config = dict(
    d_model=448,
    head_dim=64,
    d_mlp=1792,
    vocab_size=7128,
    norm='layernorm',
    positions='rope',
    rope_fraction=0.5,
    tie_embeddings=False,
    parallel_block=True,
    init_std_up=0.0295,
    init_std_down=0.0,
    lr=0.0215,
    beta1=0.95,
    lr_head=0.0068,
    decay_shape='linear',
)
Each number is 128 + 32 x the weight over its row's rms, rounded and kept within 0 to 255. Layers, rows and columns count from 0. The size above them is the row's rms in percent of the matrix's.

# layer 2 attention value, 448x448, rms 0.183, rows 43-63, columns 384-447
size [106  97 109  99 102 104 105 101 102 102 102 104 105  99 105  97 100  97  98 104 100]
[[106 100 161 190 135  84 115 117 180  98 113 141 125 115 124  89 129 159  99 105 131 138 120 118 112 151 144 154 120 115  91 116 130 152 163  79 129 101 113 108 100 129  98 183 128 167 111 112 142 103 136 151  84 114  65  67 154 182 163 143 121 123 191 125]
 [101 157 117  82 150 152 116 124 132 167 159 136 141 164  94 112 138 112 117 142 107 200  89 103 124  68 147 157 148 180  88 151 143 171 117 160 125 111 157 150 115 122 116 131 126 137 110  97 138  99  78 113  67 155 103 135 185 114 105 109 114 154 152 180]
 [125  98  89 186 131 115  95 125 166 125 113 121 153 132 106 123 139 129 143 107  64 173 120 122 160  74 119 114 166 131 129 108 109 152 117 149 136 133 129 120  76  63 105  64 128 125 117 113 118 144 125 196 149 119  74 121 135 205 131 149 156 102 121 115]
 [138 115 155 131 103 118  92 165 113 156  88 159  72 115 142  94 115 108 126  66 108  90 118 138 134  70 159 188 140  89 110 126 117 165 119  72 160 148 152 125 122 182 147 120 106  97 182  92 155 127 117 121 143 147 110 110 131 163  96  67 173 133 140 171]
 [150 133 115 120 155 109  96 170 141  92 136  99 135 110 201 153 148 167 140 130 123 123 120 149 170  73 130 141 160  99 147 160 132 131 111 166  63 127 145  78 197 136 150 143 103  79  93 162 196 105 128 128 121 157 154 118  73 161 101 135  98 146  85 131]
 [ 95 139 115 156 153  96 181 134 120 111 121 109 140 154 120 151 120  90 126 130 136 121 100 158 111 207 137 107 123 137 116  76 183  86 179 165 169 106 133 183 130 127 194  78  83 114  57 162 125 166 168  87 146 109 136  91 137 115 153 109 160 144  91 156]
 [ 79 150 134 108 114 123 106 132 145  99 147 148  73 146 143  91 140 163  88 129 123 139 140 139 108  87  46 108 120 132 135 127 148 130 162 142 118 153 141 154 134 108 157 137  74 103 164 123 164 137 178  66 127 136 194 144 115 122  58 189 136 106 165 102]
 [146 104 109 194 108 133 148 101 130 154 104 182 153  78 133 152 156 125  99 160 143 104 162 141 121  99 122 140 173  91  97 181 126  82 115 163 159  96 106 134 206 148 127 100  82 109  84 153 126 173 165 176 101  50 118 120 101  92 154 144  89 135 137  70]
 [101  83 206 149  76 143 120 128  95 132 130 145 127 132 166 127 109 190 126 133 149  93  88 121 185 114 147 130 145 159 146 135 130 148 175 181 185 144 110  80 145 121 107 144 124 239 186 162 150  88 103 107 168 110 131 162 152 103 138 110 191  76 105 162]
 [157 131 118  86 181 147  95 125 128 115 151 128 136 134  97  82 199 170 113 111  95 146 133 100 157 147 184 107 166 155 170  93 132 146 110 138 161 154 120  68  99 128  49 134 142  92 125 178 136  73 112 136 175 122 156 159 113  87 174 145 135 108 116 101]
 [146 109 147 175 152  85  96 134  56  97 129  33  99 103 119 132 157 138 129 111 154 137 116 139 112 141 118 150 187 121 127 177  93 110 116 175 118 137 119 145 131  79 124 137 146 132 123  88  59  71 145 147  95 142 106 161 184 150 104 139 133 102 157 139]
 [167 169  93  97 138  95 160 118 123 111 136 129 149 113 148  93 148 117 105 140 115 157 122 135  55 182 126 135 129 160 126 117 129 111  34 133 161 144 115 143  81 176  85 135 125 151 119 191 178 118  80 100 132  95 102 169 162 152 112 133 116 128  92 147]
 [ 58 155  95  94 108 151  92 149 129 104 159 144 134 100 157 153 147 198 107 118 140 165 115 134 135 134 139 135  81 111  68  55  72  93  71 173 144  97 127 156 145 176 165 156 185 151 129 166 148  65  69 107 146 126 147 115 156 167 146 163 138 124 140 109]
 [103 102 155 115 153 179  48  82 128 135  94  68 142 161 109 169 137 128 132 166 108 133 136 130  87  98 133 155 107 116 159 164 115 107 126 130 144 181 107 135 113 159 134 131 151  93  89  63 145  93 136 197 121 114 160 182  97 152 150 112 117 151 108 144]
 [194 108 122 112 158 120 120 127 216 144 110 205 140 108  88 102 145  78 114 166 239  98 150 125 186 134 135 145 132 161 152  85 130 162 124 142  86 166 132 103 111 150  83 116 120  98  86 101 148 186 116 141 114 130 177  70 149 109  98 208 175  96  75 125]
 [142 122  88 105  71 155 129  58 156 136 157 143 159 123 142  91 155 146 128 110  56 143  93 142 183 120 144 118 183 122 160 111 154 185 104 129  92 121 147 121  96  82 137 131 142 100 104 132 146 147  85 173 165 112 173 156 136  80 146 114 145 121 155 148]
 [118 190 152 151 128 205 139 156 108  98 105 167 104 102 108 113 113 126 182 147 118 143  64 128 120  85  40  98  83 124  81 141  77 115 143 102  93 125 129 110 173 101 125 130 125  74 152 133  72  92 131 161  38 159 133  66 126 128 134 199 156  75 125 131]
 [140 171 162 156 174 105  56  55 134 122 162 138 132 134 126 207 148 146 153  94 163 130 182 142  98 174 149 121 101 173 150 192  54 137 161 102 143 112  92 123 213 139  74 126 124 146 128 178 109 141 117 144 171 172 160 152 108 116 141 150 111  95 117 126]
 [104 157 142 175 134 135 140 108  83  99 120 203  97 128 135 115 130  40 180 117  76 100 172 144 114 123 158 130  57 172 120 103 133 128 187 136 140 118 148 135 174 107 131 158 143 170 110 163 190 139 124 112  95 117 138  98 143 112 142 129 114  98  86 116]
 [ 81  92 106  88 133 127 121 146 173 161 130  91 110  69 139  95  94  96 142 125 139 163 195 123  55 101 144 101 114  82  99 134 133  91 195 208  55 187 132  89 149  94  75  78 133 148 107 171  79 204 126  95 147 105 187 174 137 112 118 100 165 104 127 138]
 [ 86 149 137 152  82 134 169 112 157 107 142  97 115 102 121  60 147 118 161 120 161 154  97 122 144 165 132  61 140 160 162 117  81 185 130 124 121  62 126 138 133 190 115 119 116 115 157 103 132 109 102 137 163 155 117 124 107  95 122 101 106 103 172 132]]
# layer 2 attention output (transposed), 448x448, rms 0.171, rows 43-63, columns 384-447
size [101 104 105 105 103 101  99 102  99 101 101 110 101  99 102 100 100 100 102 103 101]
[[ 92 102 167 152 122 128 147 125 181 134  46  70  98 153 168 215  91  97 153 145 143 151  75 146 183 128 100 132 159 129 110 104 177 122 113 166 142 119 196  96 160 139 123 117 111 107 119 172 107  79  80 175 119 189 165 155 123 114 172 149 120 153  76 157]
 [163 123 131 146 141 146 147 134 156 162 132 139  93 110 122 163 134 143 158 159 137 114 115  90  97  97  92  76 133 124  87 106 104 126 109  90  94 128 203 127 108 142 156 138  86 106 118 127 139 102 107 139 127 125 146  74  94  83 120  82 107 122 120 132]
 [ 87 105 177 112 160  78 106  50 112 101 167  57 134 145 190 161 100 130  67 146 125 122 139 156 135 116 116 172 153 151 124  60 126  51 140 143  85 196 150 131 125 127 161 142  86 108  68 134 160 145 113  87 133  82 173 141  97 170 105 100 162  99 175 103]
 [148 130 118  88 137 163 183 182 148 175 141 132 171 137 147 128 109 149 107 119 193  95 118  85 122 113 140 110 140 135 103 169 111 152  89 125 118 153 128  96 149 119 160 144 146 170  82 161 142 175 144 167 155 147  82 136  87 152 168 185 133 117 109 138]
 [ 96 105 175 111 118 173 130 102 140 114 127 129  77 110 153 109  80  79 124 169  78 127 162 140 174  86 134 129 113 126  99  88 202 116  72 106  71 158 164  95 149 101  82 110  98  62 124 141 166 151 122 159 163  89 142 114 101 115 134  96 142 103  97  95]
 [144 121 100 150 119 142 158 125  77 169  87 178 144 160 128 152 127 134 169 122  91 107 178 104 107 118 124 135  66 137 147  87 116 190  96  78  49 162 107 142 115 121 113 176 150 122 117 155  76 136 134 132 193 210 129 162 149 173 127 158 105 170 131 103]
 [147 171 148  94  66  83 133 113  99 155 108  52  70  96 190  83 116  98 105 136 116 103 128 117 120  55 149 149 170  72 158  99 100  75 146 121 106 139 114 121 107 154 149 101 149 161 152 131 124  85 118 117 104 104 139 153 144 110 166 128 139 140  78  75]
 [148  86  43 150 187 186  91  83 112 139 130  51 115 134 141 137 156 105 111 130 134 143 134 110 115 137 125 156 148 164 144  91 166 178 127  65  62 207 129 143 120  72 167  83 136 128 182 123  99  71  80 156  81 142 133 127 143 124 136 132 192 146 170 140]
 [153 103  98 141 112  94 113 178  94 111 126  86 128 155  96 142 156 135 123 176 148 185 128 145 168  68  81 140 121 117 105 183  96 108 116 143 115 169  81 137 118 185  79 123 130  93 129 171 178 129 143 124 143 128 156 130 140 157  85  89 123 120 111 137]
 [176 114 185  91 157 117 137  96 146 144 117 137 101 122  42 105  86 124 139  61 174 104  94 130 101  61 162 140 130 121 135 134 146 116 157  85  87 117 119 186  73  68 137 195 110 160 119 193 125 146 175 109 114 130 130  64 154 105  96  87  58 123 114 153]
 [149 103 122 134  99 110 107 121 136  60 162 137 169 111 123 141  93 150 147 148 152 120 156  95 162 167 169 110  77 142 140  79 102  72 104 131  96 185 132 137  98  74 177 116 120 143 158 142 137 171 132 122 111 137 137 100 102 107 108 123 123 112 156 134]
 [129 133 118 122 153 166 146 124 108 134 140 113 125 171 121 143 110  66  92 139 157 130 135  91  83 133 144 161 127  72 126 138  85 132 126  99 106 100 162 143  83  72 156 132  77 102  93 123 144  84 158 127 174 158 114 105  82 114  78 195 131 145 157 122]
 [196 130 120 107  96 118 119 138 147 195  89 155 124 128 104 135  62  96 114 129 156 118 173 126  97  94 111  71 146  92 121 144 143 179 151 159 153 172 166 105 177 133 130  45 143 150 120 173  38 146 159 156  59 148  93 138  98  93 122 143 171 136 109 118]
 [182 137 137 179 114  96 153  97 161 159 137 154 165 129 124 125 173 104 126  80 182 121 116 107 102 140 168 115 193 109 100 113 138 117 178 112 132  95  87 182 159 140 190 124  50  62 151 157 157 107 176 120 149 190  84 125 115  83 130  91 196  83 139  93]
 [173 107  78 118 160 186 184 166  86 128 159  66 122 134 181 153 119  82 170 105 136 109 174 110 139 121 130  41 131  82 131 114 132  75 149 127 121 116  97  92  77 112  92 103 105  78 119 227 163 123 185 105 174 170 127 110 134 209  98 145  54 139 154 145]
 [166 133 123 148 141 123 106 148 120 145 160 111  66 198  79 126 154 149 158 116 197 171 132 148 110 153 137 109 111 106 164 175 108  85 138  81 100  90 208 138 120 187  86 130  72 127 106  83 131 108 162  43 116 116 133 147 176  70  93  87  88  94 116 147]
 [106  94  92 134 130  63 138 136  98 140 126 119 165 164 148 109 155 108 123  80 122 208 115 143 160 136  94  99 100 138 171 126 123 168 145 184 145 128 116 145 202  98 140 147 152 148 142 101  83 131 102 181 104 121  97 136 139 110 158 151 137 116 109 132]
 [134 145 190 132 163  65 159 193 120 110 111 136  86  93  79  85 133 168 149  96  83 125 113 111 127 160 134  76  99 137 169 163 140  74 123  90 136 136 138 200 117 121 108 166 151 108 164 139  62 123  87 135 108 164 108  99 143 143 130 153 141 199 162 139]
 [110 127 128 105 181  79 224 110 142 134 125 175 122 122 175  84 127  99 158 152 168 169 141 106 119  85  56 109 103 190 151  93 114 154  92  81  79 177 114 101 133 135 127 158 135 151 135 101  99 145 126 142 103 110 127 131 145 143 120 186  86 157 166 102]
 [166 149  74 153  71 135 108 188 131 195 177  98 117  79 128 104 214 145 154 143 154 101 162 106 123 126  88  84 133 164 105 128 138 131 161 103  97 162 116 153 142 110  93 156 135 117 107 144  97  98  91 127 101 172 108 130 139 138 113  89 123 112 158  70]
 [149  78 186  95 187 145 118 144 139  66  46 117 135 124 143 181 137 159 136 149  83 147  91 125 103 134  90 146  97  86 104 164  96  95 170 148 107 138 151 107 164 115 104 107 115 104  95 182  43 145 152 125 125 107 130 108  92 145 152 116 122 152 120 124]]
# layer 2 attention query, 448x448, rms 0.237, rows 64-95, columns 384-447
size [ 82  97  74  86  80  77  81  84  83  83  82  78  84  87  93  85  91  88  92  91  92  99  99 100  98 104  98  96 105  95 108 102]
[[139 144 129 150 131  93 111 153 156 170 148 109  76 102 142 156 150 160 183  77 113 115 101 179 139  52 176 111 111 137  92  91  88 171 131 166 110  75 122  93 123 109 138 165 167  74 130 168 140 133 155 128 155 201 125 105 100 158 108 117  87 169 156 148]
 [117 111 151 114 161 125  67 124 145 154 153 101 108  92 190 152 125 138 142 158 148 156  96 114  74 110 135  82 129 133 124 169  95 130 125 165 122 132 134 153 105 119 125  99 150 156  77  83 137 118 151 160 135 120 123 156 174 161 159 159 160 117 162 158]
 [137 115 115 180 118 142  84 181 136 149 168 125  71 162 152 124  71 186 182 139 118 146  94 149 102 157 138  84 125 137 129 106 150 147 122 176 117 154 208 147 161 102 134 142 182  90 149 105 135 160 102 176  85 102 135  99 110 164 166 135 122 163 124 156]
 [127 108 146  72 109 154 134 105  91 156 183 114 105 144 144 142 145 176 133 180 102 158 106 111 124 117 116  83 149 130 162 133 100 107 131 117 123 180 134 143 129 100 138  95 112 200  93 125 155 126 115 123 176 128 162 156 155 111 178 168 176 160  81 160]
 [163 175 114 142  96  86  91 174 167 113 100  90 145 122 135 117 113 104 157 103 164 172 100 135 127  78  96 102 152 151 112  42  53 163 152 156  84 127 153 130 152 151 129 138 170 124 148 143 132 164 137 180 139 147 151 163 106  74 107 201 136 135 121 136]
 [137 105 104 129 124 151  95 150 152 162 147 103  83 118 191 182 111 177 137 192 160 139  72 151 118 100 150 117 138 140 111 137 178 100 159 131 121 152 133 111 109  66  98 100 152 112 115 119 105 134  74 153 154 108  98 119 153  83 111 125 178 106 190 234]
 [131 163 160 164 163 146 201 135 117 121  86  98 103 143  83  94  98  90 128 159  84 139  87 122 144 111 108 131 142 110  99 120 149 109 141  83 130 135  90 107 140  56 113 116 120 166 208 103 131 120 103 119 176 136 123 126 125 142 132 102 115  82 148  97]
 [ 93 143  82 156  84  86 119 146 147 121  73 152 126 148  75 110  93 143 153 154 129 134 120  53 177 164 112 140  84 105 119  85 100 140 108 140  99 125 137 129 206 170 111 133 197 145 116 120 149 136  79 150 144 138 172 165 132  82 128 169 122 113 138 122]
 [ 87  99 107 107 116 121 164 133  99 112 110 215 151 114  77 157 146 134 153  82  99 123 180 104 100 191 115 195 111  81  84  98  64 123 127  76 114  80 158 108 100 144 137 180 119 172 116 136 165 139  75 108 124 102 135 148  90  79  80  81 132 169 115 127]
 [ 86 196 138 166  98  66 137  98 123 109 106 150 174 119  86 178 146 147 105 116 131 117  45 117 128 172 141 190 154 105 100  71  82 157 151 100 177  94 165 112 121 159 210 142 102 154 144 104 166 121 136 105  76 110 151 118  71 122 106 172 142 159  95 194]
 [136  97  83  98 113 153 181 147 134  91 107 117 159 126 174 171  60 139 124 115 180 176 128 121 156 185  77 152 129 165 147 172 161  92  98 135  96 152  74 115 108 166 151  85 109 103  90 107  92  74 142 139 161 115 163  65 136 134  94  60  89  80 161 149]
 [131 151  99 114 159  93 153 152 124 114 123 159 159 113  94 153 122 127 121 101 106 104 129 155 111 172 116 162 117  88 132  85 105 114 191 126 117 138 137 105 124 133 120 138 174 116  96 139 118 130 119 106 118 142  67 139 110 117 146  50  73  92 157 127]
 [113 134 121  82 135 153 151  72 122  88  37 133 115  85 172 121 122  89 112 160 140 124 144 208  77 116 108 125 166 141 150 144 143  99  85 152 155  75 143  90 159 140 153 119  78 136  97 140 112 143 133 118 182 135 136  88 119 144 160 164 169  28 166 120]
 [144  94 115 197 134 110  78 189 144  53  91 153 141  64 157 106 104 121 127 118 111 171 149 152 158 198  80 138 127 119 131 131  80 190 161 109  65  63 149 165 158  98 118 142 150  93 192 155  88 125 100 156 132 123 120 150 162 111 109 175 118 133  76 139]
 [163 110 121 100  98 126 115 101 147 155  83 122 166 147 101 176 186 129 161 103  92 109 159  89 164  91 128 110 118  37  94  81 162  97 153  89 159 140 167 109 121  86  34 125 134 127  77 103 130  95 179  74  86 110  99 185 158  77 130 150 152 146 106  87]
 [ 69  86 136 144 115 109  65  88  78  99 126 167 131 228 102 104 158 155  92 129 155 111 149 135 117 131 111 128 175 115 104  98 112 192  79 182 173 101  91 116  68 129 165 118  89 156 118 148 159 138 133 130 114 113 118 164 112 208 118 106 153  67 164 143]
 [ 78 142 179 130 165 115 186 129 148 145 113 130 117  80 153 152 105 120 203 133  93 137  83 110 199  90  77 129 132 112 186 102 141 158 168 157 118 164  76 101 167  90 138  82  98 145 107 170  75 133 155  42 106 135 143 111  96  74 190 159 162 159 124 160]
 [136  88 148 158 121 157 161 153 132  99  65 136 149 150 107 156 135 112  61 191 116 142 139 202 112 139 108 155 125  99  71 145 113 167 140 116 121 108 179 197 137 125  96 156 182 105 118 105 100  90 160 120 168 179 152 146 123  81 146  61 155  75 130 164]
 [149 140 143 125 120 163 166 136 142 117 101 118 118  55 174  70 118 121 124 146 187 110  91 172 159 149 152 147 110  92 143  74 138 140 123 159 102 181 124  84 111 108 110 132 117 180 194 116 173 141 179 149 170 191 128 107 157 170 159 149 188  82 185 106]
 [161 147 134 137 142 167 142 147 141 108 137 151 164 143 107 122 136 123  99 123 158 131 156 137 118 168 120 117  72  96  94  69 128  83 219  86 116 119  98 169 180 122 121 193 215  81 158 119  69  33  95 148 116  89 114  98 121  56 123 177 161 146  84 108]
 [ 75 127 156  68 148  99 198 119 151  95 124 119  74 122 130 141 172 152 100 128 111 127 156 133 112 216 134 124 110 155 139 133  98 143 112 112  94 147  98  79  63 122 125 115  91 140 165  78 152 132 133  70 123 201 114 133 148 174 144 118  88  81 151  80]
 [114  89 128  87 142 122  91 100  76 146 194  95 118 143 125 116 131 134 112 131 178 114 127 115  85 141  93  77  81 118 160 144  81 152 106 179 169 177  80 111  91 169 174 118 120  85 136 189 125  90 104  68 160 141 185 136  94 206 172 117 139 101 154 133]
 [100  56 120 141 102 131 131  99 108 186 153  51 129 123 144 116 128 178  56 181  98 148 127 154 112  66  97 149 185 148 121 161 116 160 122 103 171 113 111  65 146 116 112 124 130 129 190  76 139 160 115  80 120 137 135  93 122 170  62 130 155  33 104  84]
 [ 92 148  80  86  62 108  87 167 121 113 153 130 110 100 167 123 163 143 143 122  83 150 152 187 129 130 120  93 123  89 152 164 101 149 194 116 165 111 110  91 104 118 100  76  40 107  97 120 123 123 106 164 111 157 107 212 100  95 160 122 162 154 123 117]
 [159 129 114 152  85 133  91 113 107 103 127 172 141 226 115 168 117  88 138  68 150  82 131 155 112 163  86 123 108 133 159 108 129 122 125 153 146 123 110 184  81  70 131 117 104 150 132  81 132 124 156  64 185 106 108 133  95  63 115 118 150 158 126 153]
 [121 167 144 127 169 137 150 138 134 132 173  76 118 149 143 143 127 130 128 130 106 195 144 120  99  69 172  87 131  84 127  93 123 127 181 151 172 116 123  75 179 160 156  97 184 122 144 171 132 113 165 146  79 114 186 152 120  82 145 195  82 124 161 164]
 [165 167 103 118 144 181  75  94 131 138 156 177 143 119 175 129 145 153 109 165 153 164  62 158 149 115 129 160 138 105 105 177 128 136 156  96 108 142 139 118 169 100 174 102 110 122 155 107 147  57 164 137 188  97 112 112 196 120 132 132 120 127 109 101]
 [192 104 141  93 108 161  90 168  84 138 123 129 117 130  84 117 207 109 152  94 100  50 110 115 118  53 136 151  58 125  71 112 132 118 115 115 137 154 111 190 121 130 107 123 177 154 145 110 102 126  68 163 134 120 154 164 150 166 158 136 127 155 147 158]
 [132 135 101 147 158  88 133 147 195  98 130 125 123 156 145 152  51 127 116 135  78 121 100  92 111 158 129 166  98 176 111 166 129 128 101 124 119 152 130 140 140 156  74 125 164 147 145 138  61 104  81 148 123 103 228 151 125 117 132 191 111 153 130 131]
 [179 114 127 118 110  91 149 131 120 154 106 132 110 141 116 111 149 143 149 182 131 117 144 128 146 145 103 182  98 103 116 142 142 109 166 108 150 154  65  91 129 140 129 125 113 158 172 143 100 170 143 136 146  86 122 149 115 142 154 170 155  83  85  77]
 [ 85  98 142 150 163 112 140 112 165 180 129 142 131 146 148  86 134  90 105 137 149 117  97 138 132 137 146 128 183 101 128 152 152  79 143  78 133 154 124 192 122 108 140 113 133 127 152 136 143 137 106 115 137  96 183 136 124 131 135 111  97 119 169 123]
 [147 133 146 163 101 110 137 147 150 196 105 153 138 137 145 117 106 144 100  85  89 126 152 110 107 108  71 135 119  99 121 100 143 124 244  95 111 166 116 169 103 144 136 107 142 133 118 109 188 128 132 131 169 110 181 115 119 125 163 110 124 173 172 149]]
# layer 2 attention key, 448x448, rms 0.234, rows 64-94, columns 384-447
size [ 87  88  79  74  72  76  80  75  80  87  81  85  85  83  82  84  93  92  94  99  98 104  98 101 100  98  96  95  97  94 106]
[[118 138  96 154 146  97 167 143 124  84  97 155 160 170 100 152 112 118 118 138 158 114 122 104 174 166 133 192 166  94 166 125 163 108 133 114 129 117 150  98 128 171 137 154 113 113 176 110 149 124  93 160 123 103 148  73 107 114  96 148 108 134  45 124]
 [132 133 108  72 196 131 163 184  86 194 114 129  95 114  97 125 153 208 125  60 201 120 159 186 101 115 105 105 111 161  86  91 160 131 143 133 111 118  78 176 138  92  85 159 145 101 158 128 129  90 149 111 110 120  90 139 114 108 147 142 177 119 161 125]
 [131  94  94  84 109  99 109 115 110 191 131  99 154 122 113 162 137 167 130 107 178 157 127 140  88 110  58 177  90 116 140 163 166 122 126  45  82  43  78  84 129 131  88 162  97  98 133 127 105 147  97  78 123 103 113 123 115 105 140 171 163  97 129  86]
 [131 196 137 112 139 119 117 149 137  99 155 114 125 142 160  64 171 164 156 105 155 162  96 147  54 114 158 114 121  43 136 154 167 121 173 135  76 132 150  71 101 115 146 149 138  88 155 112 131 133 148 101 120 100  63  75 128 166 129 111 170  91 174 136]
 [ 62  61 101 125 189 126 142 160 103 146 101 166 153 141 105 159 123 116 123 118 100 110 181 110 165 123 157 173 166 172 108 172 200 132 150 118 162 156  93 149 129 117 224 113  86 119  91 135 121 147 136 102 173 161 119 137 104 128 121 186  67 125 121 113]
 [117  97 108  80 123 146  97 131 118 124 131  98 141 135 142 104 155 163 111 110 187 133 189 144  80 169 120 192 101  90 126 163 119  87 105 107  77 127 128  80 124 127  59 152 151 147 104 100 143 121 119 106 119  96 176 105 110 152 130 154 144 110  99  63]
 [173 130 109 183 117 114 147  79 106  91 150 144 159 133  75 128 166 124 141 152 109 141  73 107 165  91 127 120 190 134 173  83 115 158 113 166 142 152 175 151 175 132 176  69  87 111 113 197 182 149 160 148 159 162  84 147 126 112 124 119 106 109 119 115]
 [163  97 153 203 130 179 140 190 126 144 144 146 134 135 171 133 109 136 144 125  78 108 170 115 110 107 105  78 128 132  58 107 163 174 106  81  77  78 157 121 162 130 165 131 153 148 114 157  57 109 137  78  76 178 117 115  72 157 101  79 110 119 106 117]
 [159 149 181 175 158 138 163 129 158 115 106 148 121 146 152 112 139  49  75 172 135 108 115 150 131 127 158 105 191 161 149  94 135 109 140 169 128 121 149 131 147 142 110 208 132 107 146 111 158 133 180 151  90 120 120  84 111  84 110 141 111 106 130  88]
 [ 65 120 162  34 151 185 126  94 151 149 123 107 132 138 137 133 131 175 176 119  86 141 143 112  98 101 186 143 127  99 109 167 126 196  99 131 139 191 152 102 120 120 148 125 122 133 118 208  86 135 110 165 161 150 180 134  73 162 133  97  97 151 137  67]
 [126 174  87 148 160 137 106 147  90 130 136 161 169 104 160 114 168 143 130 146 142 109  63 153 171 131 164 119  95 123  99 111 128 185 128 120 161 137  92  93 137 136  53 156 116 160 113 147 119 132  68 113 111 123  44 140  89 116 162  75 174 135 108 156]
 [147 145 106 137 140 169 142 135 141 101 124 204 139  91 121  89 135 142 145 176 125 147 174 142 215  88  83 114 146 150  99 103 162 170  35 107 161 144 142 117 120 121 152 122  93 143  81 147 156  80 209  92 193 170  89 160  98 164 127 111 186 161 114 109]
 [137  67 159 160 144 108  95  92 121 156 144 110 179 146 149 158 157 133  92 154 109  89 147 165 141 123 211  65 110 122 110 104 104 140 167 105 201 121 173 143  97  96  65 174 140 152 113 141 106 156 129 129 153 120 112 192  82 113 203  66  81 107 146 105]
 [175 175  57 154 185 112 160  75 115 116 143 172 170 152 134  89 124 153 159 128 121 217 138  63 119 121 104 163  96 127 100 112 145 113 105 204 150 143 108  83 111 141 105 172 151 174  67  94 190 132 121 142  95 114  96 132 109  90 127  26 147 187 123 122]
 [114 166 127 109 179 127 114 139 144 131  94 154 103  85  97 109 152 164 163 100  99 153 184 122  75 129 118 189  39 100  88 162 140 145  74 154 141 105 145 122 157  74 104 130 102 138 155 112 169 116 165 146 202  75 172 133 123 192 154 143 121 134 174 136]
 [151 144 127  70 107 141 166 169 159 127 190 131 115 128  93 168 177  88 179  54 172 127  96  90 101 122 149 171 110 100 175 113  92 105 157 103 151 128 141  44 128 166 156 135 128  92 103 175 133 155  77 147  90 156 163 102 148  60 162 182  70 115 122 147]
 [142 110  64 127 152 167 131 116 112 129 137 126 122 136 147  98 166  83 180 166 135 101  79  96 163 145  98 129 103  90 132 149 116 115 204 112 128 152 155 137 143  99  97 195 157 135 115  81 170  92 104  84 132  85 118 179 136 110  99 133  87 184  72 157]
 [196 115 125 129  82 142  86  48 125 127 126 120 102  85 121 130 104 117 146 127 159 145 146 132 126 186 167  96  76 172 128 140 146  80 120 167 155 122 151 107 111  65  82 107 161 119 148 108 118 106 132 135 114  66 159 176 133 143 140  73 154 105 154 143]
 [ 76 147 137 159 131  71 151 107 101 149 136  66 111 100 119 133 124 181 116 124 152 104 150 125 194  96  91  79 133 142 105 163 145 140  96 126 137 109 156 190 168 144 185 149 149 129 122  98 107  73  80 110  82 140 119 125  64 123 113  52 169 105  82 127]
 [145 141  70 150 143 112 124 130 105 117 177  97 118 100 181 114 132 158 111  67 113 118  90 180  49 149 177 130 106 158  94 149 135 129  98 133 126 129  85 201 128 116 127 128 154 170  99  80 153 195 150 126 125 146 118  95 111 187 160  86 175 113 109 151]
 [147 172 109 133 112 128  75 145 177 148 176 131 158 148 116  78 121  95 124  77 143 115  70 106  92 152 193 107 129 186 150 140 123  64 118 104 148 139 153 141 132 163  89  98 115 115 156 147 108 181  99 186  98 134 145 138 120 117 158 169 163 132  60 126]
 [134 118  93 131 134 206  94 155 164 144 135 152 106  65 103 131 137 101 126 156 155 130 111 122 116 110 133 169 174 156 133 113 115 188  49  91 109 128 132 142 153 105 139 109 111 173 115  92 153 130  93 170 146 120  89 122 187 104  99  94 116 120 111 148]
 [ 99 161 126  99 152  72 106 106 139  77 105 121 138 120  93  78 123 108 140  72 124  96 153 102 178  68 164 153 121 122 121 120 110 140 151 138 150  78 106 165 107  79 135  90 151 149  79 199 164 130 154 169 176  97 158 168  98 145 149 145 117 143 120 126]
 [138 108 116 135 141 162 126 141 134 191 186 125 119  80  70 162 128  94 127 139 141 123 149  92  70  77 145 145 115 136 119  96 120 121 139 164 139 110  90 163 130 100 139 128  91  84 139 168 179  80 129 172 162 105 121  61 130 174 108 171  83 151 102 139]
 [107 102 156 124 153 119 123 156 142 141 125 147 141 131  91 107 165  98  42 121 131 117 166 142  81 162  34 117 124 126 118 165 106 146 202 141 141 148 140 173 158 112  65  53 101 134 179 106 133  98 116 122  43 112  65  93 162 154 191  92 116  98 127 119]
 [144 156 140  91  65 140  46  95 102 106 116 127 104 124  74 151 146 109 124 102 143 109 159 150 181 208  56 185  96 122 131 113  96 134 100  95 150 145 152 137  96 143 162 151  62 124 149 147 138 172 108  73 145 109 125 137 214 171 194 166 174 152 129 141]
 [105 156 149 141 212 110 131 171 102 134 182 124 151  90 153 175 135 138  90 153 104 102 172 122 178 155 116 100 127 133  80  68 128 102 128 145 108  85 131  79  84 172 170 118 135 144  93 163  66 106 125 137 114 169 120 136 118 113 101 105 163 107 149 171]
 [ 80 112 179 166  98 146 105 129 103  35 104 116 194 141 156 104 151 132 139 112  95  74 120 167 108  84 159  79 118 128 107  95 125  80 190 140 147 167 143  71 108  98  75 110 136 189 112  53  93 139 143 168  98 128 154 140 182 153 138 100 140 100  84 167]
 [173 106 140 144 145 180 145 168 122 118 124 167 167 123 150 157 168 142  93 130 165 147 113 132 160  77  92 155  61  60 141 126 143 102 171  86  74 155  93 107 100 146 114 128 179 163 132  97 145 141 194  67 187 185  82 176 136  64 100  59  76  74 125  78]
 [ 97 127 146 181 164 137 137 109 121 101 139 157 133 103 141 109 190  89  65 144 112 159 127 121 109 138 139 138 173 110 129  56 117 181 167  81 101  68 134 115 106 105 144 202 157 151 131 166 143 139 117 136 126 124  93 135 143 133 133 139  58 142  87 128]
 [196 127 105 109  81  76 145 112 116 102  90  86 149 112  97 127 154 122 149 115 127 117 153 160 122 142 108 113 122 196 147 137 132 163 114  85 141 101 155 141 119  81  87  66  78 202 199 163 143 163 126 115  87 116  83 184 176 157 155 121 119  63 110 108]]